{
  "n_layer": 8,
  "d_model": 160,
  "n_head": 2,
  "n_kv_head": 2,
  "head_dim": 64,
  "d_mlp": 640,
  "vocab_size": 1024,
  "activation": "tanh_gelu",
  "norm": "layernorm",
  "norm_place": "pre",
  "norm_eps": 1e-05,
  "positions": "learned",
  "qk_norm": false,
  "attn_scale": 0.125,
  "bias": "all",
  "tie_embeddings": true,
  "parallel_block": false,
  "init": "normal",
  "init_std_qkv": 0.0433,
  "init_std_o": 0.0,
  "init_std_up": 0.0433,
  "init_std_down": 0.0,
  "optimizer": "soap_variant",
  "lr": 0.00407,
  "beta1": 0.95,
  "beta2": 0.95,
  "weight_decay": 0.045,
  "lr_head": 0.00732,
  "grad_clip": 2.0,
  "warmup_steps": 200,
  "schedule": "wsd",
  "decay_fraction": 0.657,
  "decay_shape": "linear",
  "final_lr_fraction": 0.0,
  "batch_tokens": [16384, 32768],
  "seq_len": 1024,
  "doc_mask": true,
  "train_tokens": 124700000,
  "steps": 5279,
  "dataset": "wikipedia_en"
}
Each number is 500 + 25 x the weight over the matrix's rms, rounded and kept within 0 to 999. Layers, rows and columns count from 0. Numbers have three digits each.

# layer 5 MLP down (transposed), 640x160, rms 0.176, rows 631-639, columns 0-159
500493511496537506500501484509483512470529487514485520502498477495549517484509475460511512519529487471528472477473496528475493517507507480490493473493527502525467479501511510527526537510525496450533486520511414536523443470516520500519503434476501536482485505534475511463486520519509513566531537476526522518522489535458468493472489487518445456487542481442540483510481497495524512478472507502513512539510552497494510493476498500540516478522482494463541554509468516531521505462495528
496483474455506484429502475530476537515514507559480452501534471545528517507529498530504567476491512501482490524473544532486516526500467520494481549510535501525469491582489465474459470507508484501497493493470483542497454497506558443481486479527495462486487527476460528459472511496499464532488502485475494494528515513495517465427520476503433465493533559509506494503459443527490506482490499496521494532518489501531521519487525479477501477522547447486466509505510518559485484481549465
512503461502518522524485480529514513488535520494494475481515493521506507496512502517481524496517508532463501480482469494496466523500449504522502528495549522507479475503465504468513501469506511495493513502534495501497497523512508498479519527524485480476553452492498501473515475518500486517450513505506512519473543522549520504486510432482479528470516509504513489497533473511527502542467478488483499473521512493486515498474478527452498520483500500501510519548489498489506499488517519
568492435497498497416491495512462495539521495517490492493479478490516523481533540525479500497529481527491516520526485524501507535477470521558504504506446512484500474496522491478514491554501541495504566522506519542511483487472527452517516509507507490523511497514534459500493512449514544511467504520521510511504508475517484502500502494555506514520523528449487569490510502496507539508494505470473492488499503538506491474479474494500466508498457480495469454456497505504510550496496501
459502496504495517474513485435482499541518477517531539452486438505501495469456551535488484539508564500484463487541463521513517482464511547523484498528457531502524473493471459514499511499508516500497484521538517500478489536492498582474493487454507483476557484513532485475531502537500491478476489504482517534484501451524492533496511520469524497465533490521493509517471513472514488498416533523516493514471491503476487473554456509512533505569487486477513515513518460510520501486486495
486475504508494501512507515465483503514511508483528499458502469458550509538520531536479499514489490479545547458480517512522503476524475489486495501461473496478493544479518492467489510485485467512522535504505526509510478446515521495519506461535495509487494480452522516477522447518489485491526472526509483467496572495505512488488485482495520446552492513472531533501473517513553529504469499477488479501533473490447473482464483519522491481486506515520528496473457513543490466522477539
496501526498467493475498473478499565461525459524467550475501514515513505492515540496465515503502534465519488477552436556503464472482498475489481497531499494533489505542461485541509464504507461482502466514524500504480471460510548504480479496474509470537489498499516522506508502559482528466500509516517539494520528512470512548480500497480495511496468499535457527507537485519504469543489479507540486503522520493454498508476505513504475519513481500487489500484591502530486503495502484
551498467502500514472515506472504496501548471523472487460453511493510515486504483487477488507530502504520548515513532487513500498511517507476488494499488517541502503477471465512519478482501517514464469492454553543509535493504470466472503520483507486467471532485526467499493514516505499457513479516504518492507521531514487537522468534521498508513475525479504550523483511464502499538491516498457495511483483540494549516494494507508478469441498517470549493497501489496494491484503506
458509469534479542507547520467529530509480485541546482481525482520496488508440513497517531510498497473495496515501522502516516523505504515512499507497503495507469467539481495515479535453479548532513508525474513496508497483482517535495504501498553504495522533493507502490526535531502490469511540480497492472504516528482486510485496466529511488475499496494471473469509456485486553506518522461503477524507509485493480514505525537485479469512520494487506518494534523490541533506495521
# layer 5 MLP up, 640x160, rms 0.175, rows 632-639, columns 0-159
479518476446475491501498523480450481490506514519494507526522494455514484530536529520524460456465492472484531460552479520498516492517510488551538521503516472485486461465509454480521490488486451469515560480447471510454482493483503531566496540507501495514515486536485479506550499496483495509516470516497507506507501533518487482468478473502444493499471505474499498539454517465507507535474498483520485520436505499529467518524519506516462521519509532487480495519477475500530496523505480
513489478460505501525490476489533508499470466498518508527473535455508487497506483508473506489471530445515510469505489478514463487515512511471499503516482477523504519538503489493522489519492502482481470508545530535441518476508498503506464500474489515518508496497479534528483493542471491517503550501480427514473502490532513504503487505505561501485509438512528512504511503495491450488460498496527503517479503499549515505518525489488518528542502488484496502524531467488490481503506531
482541499489539517569522526458511486507498503465520485489465514494462462564455458495546461500509511558467482483557497508522519463484514482472490478447512484521464490484472467514538548496502516469517496503512487540485473461450512519539476516516493529494495489506510475508528511488486530484509494485513465522503490514524510522468460496439548530488520505476546492530511505480484459490516498456470519485499478456463497485509484494495579499490468481477558496526527486457488459504486516
467480480523464529493538494512523512515525526506507508537466521542436529500510490514490477526520511454523541500492458490487527511495451464526510529435489525533482498507500482475477519463480533533483515518484484442488498534525475484524504526519472521502496547507476420506485525487503544556505440429502493447554474501513508506505562503521526523534507482487494491501547545573513492532495487525455530491502542510516534480521511479508513518488465487498512527481521483484522485494513506
503545488503470462518502472508563525485508511495486517447534474510572506488528489478490481508560458487507498513537509439443506505467525503532469445540513502489476483458497496458521521530527511501478495481526491482484509480501470487504473478450477496481490515540519460508513477523506537498528489467450478514486529489503487530563487447500513518518525496521481509505547487470507440542495510482478501502478469481501489505505476500509482499528511468525498544524491528502493487491530536
521466504536545495513464521486464454553511498503512498485533453496494456468506487472494497533504490459489503507486498480518522516492536502481520515509486468473462467508496504512517528463517519480580500470502500505489460526511480485493521502514522526488478515438471496478506464473428525541517495510525558487523530499506493475507505499484473491542529494499503487540529528489462509521474540499479503491480534511505485507535469473499515467511481517487503515516461485546496478513479518
468477438505531469563518472526494533547467487500491533485540500546520482455493481482506495508473483475494473498511505500510490497499518468524478448516455508483515526533545500483521500502503537553520503511524496467520482520466463536530474490482469511509513482474519526473503475504518497479491504470507496514462465505476532494480557514470498480504496494488500488503542502540506488500487493486502499502545493485497531524505537470501490509519511503451505491485476492521474515491468474
529477487458506529494502503502497488532514546498495499501454493486484555518492465493484522489523510501484459427495523489538479495468505510518511521542465491549498511453489446446537555529506486473452538543507438474481506513535538526497509496522443517509497460527497520567524489457498495528478528505494522474520428543551514492419498534509523516451532509515511495483513514522534497527464517468476496522498475500522485499507504523493514463490495494485497512458481486512489523503476487